Weights of a small GPT-style language model, trained from scratch on English Wikipedia: tied embeddings, attention and MLP in parallel.
Each number is 500 + 25 x the weight over its row's rms, rounded and kept within 0 to 999. Layers, rows and columns count from 0. Numbers have three digits each. The size before them is the row's rms in percent of the matrix's.

# layer 5 MLP up, 128x64, rms 0.126, rows 0-127, columns 0-63
099:451511486510513547506474508468520492506481461493503475511535460528455456522500514499534540546499503482509489473527474524508480518491455486456510500512482521501520478497520532460494448508487479
087:456468534483489497500549505482523505486459547479482500464554500482491530571522501493522507452516442515520499497503530536488514500484505463506523521491480519511468520489495505484499515474505486
099:491533482505497519465497472506485475502495524479512488533479534524513533506513490496498502498491464505521483543464497577495530471543518452506483521495469519532563475505499520477476524534515481
097:509474464512481451487504515473508485507468525485485487504463461542469497488434532520511514508510516491541521477481474453505505539459515489483521522513513509521481451523473495531508534515514474
109:496530481507497475535507503518505493513475538506547506519521486506515515463531481538436518511518486459511509518525491521511485479466502468501447527502477504490513448550519468481486491547502466
087:457524479465474447496472504513520523509541510493484491498511457467512479462481519474483460525522482516531525499504501525494488495485500510493483461490491536481524492482453484524494568533543520
109:473516492474555509464514546520480474510509472541469538540527516517504484439476505490485465514514497488495531506478517480451506483497531490491487494509489474472517496477509530531493474555502472
097:525519479516501497537459555464532491485496499519478523491505542472487474485474505487492506484493501455513485515521477503510458543563506480482555504519511520477498511495487496516497550558486499
115:442540521514517497496509552508555504517487503509540508498518543509496472544492506484509504504523493482479498508470514513480487518445520495513487544539439477494519478512512489479452513501524472
104:447501469531464500493479475504515518509524514500492487526494497488467484503521479445501495507482484510501471529453490555495481493512510476553559473511491546470495476527487451531514485506492521
099:499506505499508524522501564470516492522504484516515524553503493472526453515515528524479506531505523449499533483540523488481514479522486552460497490502484511466472519466517522556509536507503497
102:460494536517529489445548507535506503518524496499502456463508501507462486499487494510533552496469486460480485471494489494512474512466486473510510538544486490502497450490505525561484492499480499
105:531482457450495501480502503491504476485489508468486517496509517483499532476498530482502557450529571462503525521499548530458449494511504518514527503522471503523464480492496490489509502525507492
117:487488482486541532510503483523501488536492497507514491518497500470442507482470538454488485534516557500505476471459514500502536462466489520446488470518471484490543464532500531481485503503483510
102:467524480508493495430488506465480517504505489520464500540513472484486512531476520499513474523519479488516496508504495510470520486542507457537471448464500500434519473502460506512467485513521477
089:529456505496493495469533491507543454497517461526487510507486475484487469516486473479487514518482527535503534478495501458509508501481522485472478542569511480485542461500475451523532495506508508
106:484544487464483517509519525472528495488474507425528503492506515479525511470514446546487498479513511564528493527503504517478465492486503487516498452498499506499522514496489448525532536498512499
106:516500474528495553513512562511467475534477492532511518511500512522496490505505536481499518510489480490505499497492432478475494462520506523526524479523505466486469526548524499547473476547480505
094:480506425523509540484508475471543517496475517537511510558488508515509544495457520477499505527532503490502498455525466491505472484456451496486485481542485497487493518505512461510514500489505492
098:476495492466487495490505486464540468474492543525450543512472500492495517526484465516488500493498539507524485494470500515505488545492517532477509477435499529471532518534455472507527504458493482
099:474528502501516491512510525472519471503533500506513552513539512434484516508509472471517499536531511502514521470524481528486503534503499514475485504536468482476482431520520484453481449504504501
114:458494484510524508511503546477519520516452517512484494501478527494481498522512534502509515525505486515490502443510523508528495494515476497509548497462473505479515497517504442579472491533459467
104:491559518463459516484499494521497504546520504513489473513477444451521500469480510520470526529490529499548532499476489491503513484440480484459511501470478542508520500502474499516517525515489489
104:508494547457530488481499522516540481480477550508532490544534495516478507501479533520487528485526510491473522511508492499498474526481508457443513495518508506459492557464455499517526483497524496
107:467497528465530487541504512542485498515531529506523504460520493536521467479476531513510506476523541466508533465489477518506500491463474533458529476483515509501535488547474503532504503497545475
091:429497496497533532514500494482517480511507488493511507519480456521484542494503518558515501493505459478537519511522450480473517521439489453493484502507503497489483510499467557483519519501476504
112:500534482475502487483476461481531507516542538477493472506527474451529478539454504494524518540507541496527486512478482508501495471481452471500480522477455528500508463531501495522478518458498498
095:530533509534490544505535472475469509481518502473508520508526508521460518506519491494496495472483506448541511456493453507509500450492507507534506422494477514517505481499515507522518489545524484
105:451514501493501516460482505480487514546451512477514511560531503495498465492537509510492429510521527468531520494438517506492515525506471502497490510498486508503529484529480464516536483521519512
095:507485505475496517454522484500471535470528521508479480498520502548483522459477507427506493519507487466550515477521518503465458551468512494505513506493505494521525492537470503504516452509487519
097:525529459488502461461499515493514508480482471463507501512504491504497490549467542517477455492516518522501511508488523478432469493480533485461467475481513537517511526523495537516471505466467482
106:469511475523533497480501482516538530522477509498504465503540516544491500495538522480516472510538524495512527480481497519473495477518534521511527480457496498518493410495459516486494462513512473
101:496435496490525494461517519485474478489541480483497528501523480524496532510509492488501517505535484433508527469500510506469429500528477491472516492505507562500490526486501518548479485495486495
083:503494492484472548482537503451497500467535467498530482481526472488467533458536519488509520520463458522527485499534475522503481520513490515512491513520494473468483475478507494481499485549445469
097:468521483520531509496514460494525496521487513457523462495513523505504521538543495517465541500495537521496516466490518519470516467526511484546459440475531511480543493509506536504487515504529478
085:486500470525513464529524503519503497494525456533502473486498539534483518528468512494504510510563551506486487473487521539483473501468502514547486450488479526491466477482458493506511457484525510
097:525513532483471485535499497512544476489504579482503505498483494457510447524510510507537547501493518507514475525487487519509547476477473477475561490477475529505526502517483488479500490504530485
086:519506493503485486472495523522484511503501473480471522481549528511543486522458532495489497509534506475483503477508531476485533460515535513510492499534530473439521533528488429531538500500494494
101:510511533507511543478505529492509533538515499480508495486494515485504494528479460549475500506498535538504495460503473536468511512509535485574492457454502512486534485522490516504476448479514490
085:509561486453482514523505541503435528489531518498494511482496519490538475495507471515489541495503487515505462494497502482526526450454496429530489467491501497491495537481510485510500529494498492
086:485515495502505516509485513490529499524493512488471518509501510533545514470542465488479548444470526498455468518470491508535525472507512492497457545493523469518487520494453451533528510513509484
092:522506518508482500556469512531470480504528506529494468489487560481516526531483485512484548465494516509527493531542500475522489521494455480483501487469480484529463528495512445530479516530487490
100:501489490470502552470482529506514467506521508491480462514552506516496519511445478532497526509534467480494488497493518538446469503478509525496488500473503461477508537498539450493501490484450506
095:535488517477514492478540492512503517478464520461560479496493473537514525539513486494483509489491513516486497468534461538459480488478525493478531544467497489524482515543510489558476489509513516
095:500482534509527510511530523514471474499510466537474504482501525499459477533522538516534565487544539489489446531475526542499499503506462497457524494508476509529478510500504474483519491489531512
107:499499475492504502495499471468526495488529506472539504494495501475567474504483469509453512482488496510550528520489488485519536467505499498477509524525500524484511497574545450526487507546497476
081:486486498548532511465552464506506502523531498449587475452482503498495500497481499510520503506555485491488536533493505497462470507505488495511505515508523471498500463509516502534469522492485486
098:487525499498525512474488484509485499491532480489517512476512499505499488458456512497473483524435520446533533532497521481480519523515487506501512488509491547475566486546499521470509532553514494
108:474524409513503497496507511500527499517491520506509486504490520535531526553516504471509488529492495422517469484491489489489528512480470480510471494497488497490465445514502480527486463488524500
097:511488510498529546501498505482518519531491487512492561529561472497476465550500518488530545501493521488501495485503478482514542516514515496482500541500472487515501488482500528533477426501536487
086:526508501487494453486507493463515490479496501505482507483508487502547498535483488471509540449476530526499418462479518518522493482512492478518499514529516508520499546473517512482536517542499550
109:464511461472524510512498534449497477488493506517498507526500484505495467526508560485512526467481500475489526500515507515511509525432469486522491515502476507515522474501502509567431500530503488
103:500508501490537526464521489492469520518521567510522522535515530520465503477471496501442478497528511506497528454530476479493468492469494495502526486506496489487558450542527520503523482493494490
108:497529468506521511486497493490544529468508496486488471505545507551515475471479505508504512486461478479504472490518510523444498533460457458507537480514487545500520516507443471537519515495500490
100:473498519510523492509517511478490493492484472525523512509512464501498483492472542533523505486490505505490476484451457503440472450447480556473524511523447479506509523539469521487516494516492518
090:484492484501522524516518500499506491461470477524492511501507470519483463502524514472483493493546575520534499496491457489494487519477515524504521493532516498503552463486458557493484471551522518
090:520513488475452468528498529471500511539509519495464473470493481486531491501503517477473477476483516537504505524522477546511469470516502502538560490465492532480495539534475499453476491472524493
106:547506482491480468467489482481527509569492566466524499502491512484532500496494508473482488504461514496536488522477502522476473447507491482514523506432534507498462511513511492471493520519491494
098:525492515467485486461470498540486500518532527459503549527510507550471522495494517509493508493497509520525524477499526517485496540453501457533515479452470509508480484524482485434518509522478498
092:552542510520493506530538506477494498485485509471503538539469540525505504513498540526505531495512496514498455466551502515494518474517517509487507473528484498502539489505488552523461450467474498
110:517515505450474517496499496443510519497455484484477499513528529486515500526507485538456500563505523519562472495480523469497460478452534505490492464529486493499487481487503509511465518519508489
108:484507503509527529504523527435470499550517511455505541521502482508465472514506509473498488518556515523502467499499536510491505488477482521493507484519469500472563488503548475478459493474490520
090:485486456520492451541464530498531538496500475495553500508513500482504496546507495516480485478504530467491493535479546509474487510520472499497502479543541515458480537501516528457464476498486505
101:438513503576505499536524468487488506475503463511491510473533518491473459519485491466506512519502503460527504501489491524513531493552499480489531485502461502487492480500543471474467486528482531
094:466491496521564531495540509525551510496531498479504485503556487526487491478497533496502543484496474451453507516494476456492509494472513479508462467502533491507503474534477495519517489540512517
098:451492500514522516482492519522479489494539492506483529549561454565524465497505486499515506508523541496470487468489452527496494519489475546475495517542488501502481479504482513536505477489488485
093:507480510465508494526509442487522513487502475516503512485512492508522480506490491478494583475496541495556512471498505482530448525503547458465521519505492519506535481489480504537475482510516525
100:435495515518511474527559513526514546482504469531480496513535476477484510535499491481512477495545547513475515499469514504464523471474469519489516516510471514492482510525480479522539491459527506
092:571532482499464488519484492532502480539504537479493534510494480462490515516483469468469481499468487512515548549487496483497519514512505448495521507483497526503503483503457469487455497515456518
080:472481468486482532511491502534511490480571506524458502506492446506506465465502457500513504505460480489514466544511506456513501489485502524482443546488506499511499523467525520537489486518500495
110:492514457511494534519533531493559498499518525495512505515506505458481506500491517455494548512524546492489479532463516489474502485486483542488520496491470494550510455480456525530526480494494458
102:446500524487484537495553540448492514526477503499509512499515495480456505524493525491522487517483530496531509488513533489495464489432483478519508503509471483502546498514464531484497482475493445
096:511491464518533545490504574470517497504474490514510475535479509501517500477520453487516444472554490554496518530471473487499507513510477494488504503521508496500470512529449490490488510491463484
096:473470471520503477483533518485569523507499508523487491496502506528482460468504499528520554491523575493505502487522533479529485522492480541491519502486498496498444493500509496506520478454482466
102:507496481579483518488550489459506487497507477510507530478498485464471483474503521468463515474552493484511528468491476524518551494523493500477480504483486495491508512535512480563514502505464481
091:489510482494502484481506500464527470494486476467485488489560506545492528560459483494495535509523491501513502478541508496498481518480542496459480521481496473486553488473484491500467512527565488
087:518459489523453544517493471498559504493518510535493500474441543499483538491476486531471505510517492489496520515478493485437504479469508522487510512486497490497483465530491499500518518543449493
100:528518489507475481543493501550501509509501546487525517501489499513503479487498520525465545460476485463509506501479490538477446511502550441514545513490491537532505484509468528504504524493512538
109:465467501519505538489546522479535505516530474470495513494527497515486479481498487480484492554514527516514553516520536550497560491482493501473535493475514500468509468516500478488509538483508453
100:499504460506549545468479479466541489502482497503515515528506491485512508540532483476513519501481518482516497485481463544522423500514521498511496488493537532512474497548461472472465502488517503
111:484509469543515546536491478517503511492510542497502450547492504514510492493460498525492491535525467468512492464538459491495514493470511505480515495534426536509538498513499536494524505508507480
098:490495497478491510506495513483480515505491533510481534526497540499494512501406514530492490530523485542516499500486526504496485479470523458502538487533488509481553501532497476472542512472475453
104:457538471508502463517494540488505492508500497525509494496513531483491501519490517475520489516521521440492477495499545531492568506519509513512507495532475538475539438512486488502507453509468465
091:467501539511534488523517483521496465502458462518482504503529500509510465502492552484493510521524503451493503482536465483514562466500504491442520507502481488500483510552488476521520495500532457
114:461502490496531479500518496492489476498511536509502511480495480455484469523512562450488518515495538519504486495502495545519525435499473494551532520529469486505536481550493505517499510500487464
093:511508504491458421509492538497476501511505502492540466497497489522505518490471502528477511480502544472533493519468492536489467502491502466505530505473501520475487482569521507518445530514485474
099:507516472520519491512500527490504516500485511481516481538533510550508526504466534516517502521516487433499467508557477568485466539514485499495465485482466504476487513497463521545484513518489507
103:493475474537536477486511499485466467500526488540535512526527472476439475512488511445485495488525503494492527537473504503503518490520499504508488496489446488466541457464502493511501447491532492
110:495492484527491530505519467512511481503530552507517497512551544489445490486463537483462502527521527519450514517506483522508509450504493501491530499498439501498503483489511447483521510497466480
095:545520505490515489496519492489477514497519467490509473506496476498494498502527495473475535523439522451505543553515460476518446510475532451458508507477529506508509501532511535519518482518498477
101:468524504507460494532507495505534488488486497510525447509501562539504490492498544471509540528518532493490494505498518522484517505477478518516530518520450484456475494535568504515467495517494518
109:473500488495461527460508458561506530487552516519514473495556474503497494465531545496518514497471516484521496479493514512482525533444495498498510517511510515518488458503480463465488470494514475
103:498463535528532541476502492507516479538482464513569496512503515491468529545470499498501546532506500466465494468494465513464471495497490474500510518534478489507480487526477492501525501518499444
104:490494497491490466484511481445544461507494557514521461530467542510480508547514499459470465508500517536533488544470511493483510469477494489497540511467516498505477470519498512476495524484516476
091:490520498498569502539477487499524516479518443471514459498489478488528464486521541512504510477500485473512487484500511503471458511521524505527485559519474555500520464523480500496482473477508529
101:452521481479471464448516470505475488549506520531474461512490473484495528499526483497479471501515523536527485506516460494505495516486468484509499565502487504498523485541526466558507511483509508
106:444468516535480505483548542479469520524529489511549494532518477513509501494495522496475494510501506463529516502521483493472496540468479527491493454483482478477475519474505541553471517485485474
096:514476460488528503502518547491541448506504487548489535484494537475498507503479529501492524524518527465493540492491512523444469510493513514513502492491502515488491425539463518498493509499527466
103:464472473515509478505502570471506498490495522515487507482476482519485463538534557478508489506519522447505492508497503500484498524478485543494465527457520507506477493537464554509493477482532494
095:549551491535497531516487535505489503511502501481475513522471496522505437476492524510505489478502498521500512504498467504490512498531482560485481543502495472511499510556530526515436469460508511
106:461474465467478511474491486499519507501486476476514488513540495480500443500459508475488486526525524475485548519498496525478472455514500518481517548501457494482508499526522482502481538512518430
101:509494481492466495494499473513506465510493528520557479529520485502474495520490506445479456505538489513501517511484530507481500445501469506485507542557461511505551510526505460505449479509490495
108:488532505486489462491517520508521500525532521495530514525511456501509495499442564470494514530513501465534500485512508564488488475513469521460521471496505526486503521507454480496524547490528515
098:467491519493498471456506527479443518503513508422527504503503494544510501536468492527551517490492485471483516515494479510465486510455531474521483532484509520495500524474518528455510473506487511
106:515509444523494508515531521488484520492498517498546474519525516480494543501511525515478513470550515467507520490476542536474542479461525459525480471503460502502472482471475480479514466491464496
081:511493522482479470492479521472487446527514518461536514501521464473505498524477501505510475458488473506549486525513452525494498501486542507524483485544477502555492522469486508502494556540495517
104:503503511493489503511536531527529489516500484460489542505565483487462457496472529499539533486550498482478519506509487487522509513480456514474458489495506501535471484543515476481489511481543463
098:465460508448510474516478477451524499528516539481475482468493515519534497488520458531475484492480518544513485538446497533491516534471516493473485507489527543530479515496490493519483486499502530
107:480559475521520497513464475504480505509494495445484492505537505556454497482520521472510518475507516502525468497479480556487517503490554510448486477465516483493512474487464511524472511494481506
099:495544484517487488513468525476494475502473505501493507492511539522500481513525449533479543465505547519538490465517494548485468524528478501499483472428496495491469483472507479471470498530501515
087:543497501510500479511520491496493476512514542492493512508441460481489532465507510516509513519503509461487480503519437533466484521499475520472489481509542521508483474465457475471508525523548544
109:473526486497507497533539469472462543510559532525541457522477479476481512490529513516497508498492500492485481529476512522470484466440524492535522509489487517491529451482533527508504518480504493
117:410483514497504539515526535502492503511487551506493502542504476491472472494459525500490500506539467458479507484506486492504515501486475508507535463509475512467545479488462509512460488490468505
116:524508502503508532512519497441500505503517508459503565537512486508479479480523528518477503481549516463520528482505498535529475526493478487512453462532482533479509522478499486490467504458536475
102:496489495527525517534503495534503487579537529537528537545479471500498486520493508489488528490481505463527530492512545487497539480480514489495525485490499510470530469446490472491518482488460500
096:540495506515477523527492491467523498486464480513509533489507549514511445494527537526505519523494532455504500439460465532509482477525540540456506517509517492477503510487475482504463507508510512
106:478499472492461514438514451522520498524519495500457506515528519514473538498520517504508522525497569498494516492516518494481488470519530479511519496455474539516489458496512449502514499543475492
107:489559523451515504507520530483525509517486503506471463541483534503534485519507518476485525520502539512489498510511504508502499464460504515449506487508448541473474532515504471478476543493452499
091:505557520471505497534505498536502498497486506482497519490509510534515486526456455487512506534494487462534475495498503496514514533507476475448510479424498539498520543520481523499451521524483496
090:497470534490523493482552563498468563501478499511505476503522461508482497497505513496464485508560509475514498513512495457503467550508500485466485514503469497503493498522514527540498447518499524
088:505500479470528475516456530461505491505478441464543503502517511543529500519491513498489514518460482531531489475495517464481456512519527510519448486506513506511476515478452485507517530536490470
101:483494518493520486466546537476468502518528475497521517452535490519496535528474502510492537493522501514518523438508476511420518518485466474479538487533491507493485512533476517523503493493497489
107:471477494518471510518502560491484498522483506511549553528501516473484488491514500449488477480500543492486510524476501510497552506509459547492502491524466533504461519525462466502471473529491504
099:497505516544502543469458507519525517506539530522544519520511457477522457505501497490483503504531487509505512531490478534495547491521502528475512551450504523482511523508513518500465465537483466
110:496473502479513477554519484555508479506474542509516520498499498517485511511483485461460516524487512541534502538455483499469491475489522504504542500446460519531526469504488489536504513542486524
116:494467478522504508510485499502493500513509571515502519512495483480490521526478530461511510510518528482538508505467456523459524523507463535463530470496462539539489524502465510536504521498448515
093:507493470492517523462502464484504566510546493532454460507482488501507531444469504495517507484489498461505481518456461491501493517493502453520504486539493482510519477499500485555518493518462504
102:501499489491465457520501477460525467507533541481506485488451516522499468489494479517490493475519520503522502479532496497509496498539455494531538445432484477524490537465476486482475489526501508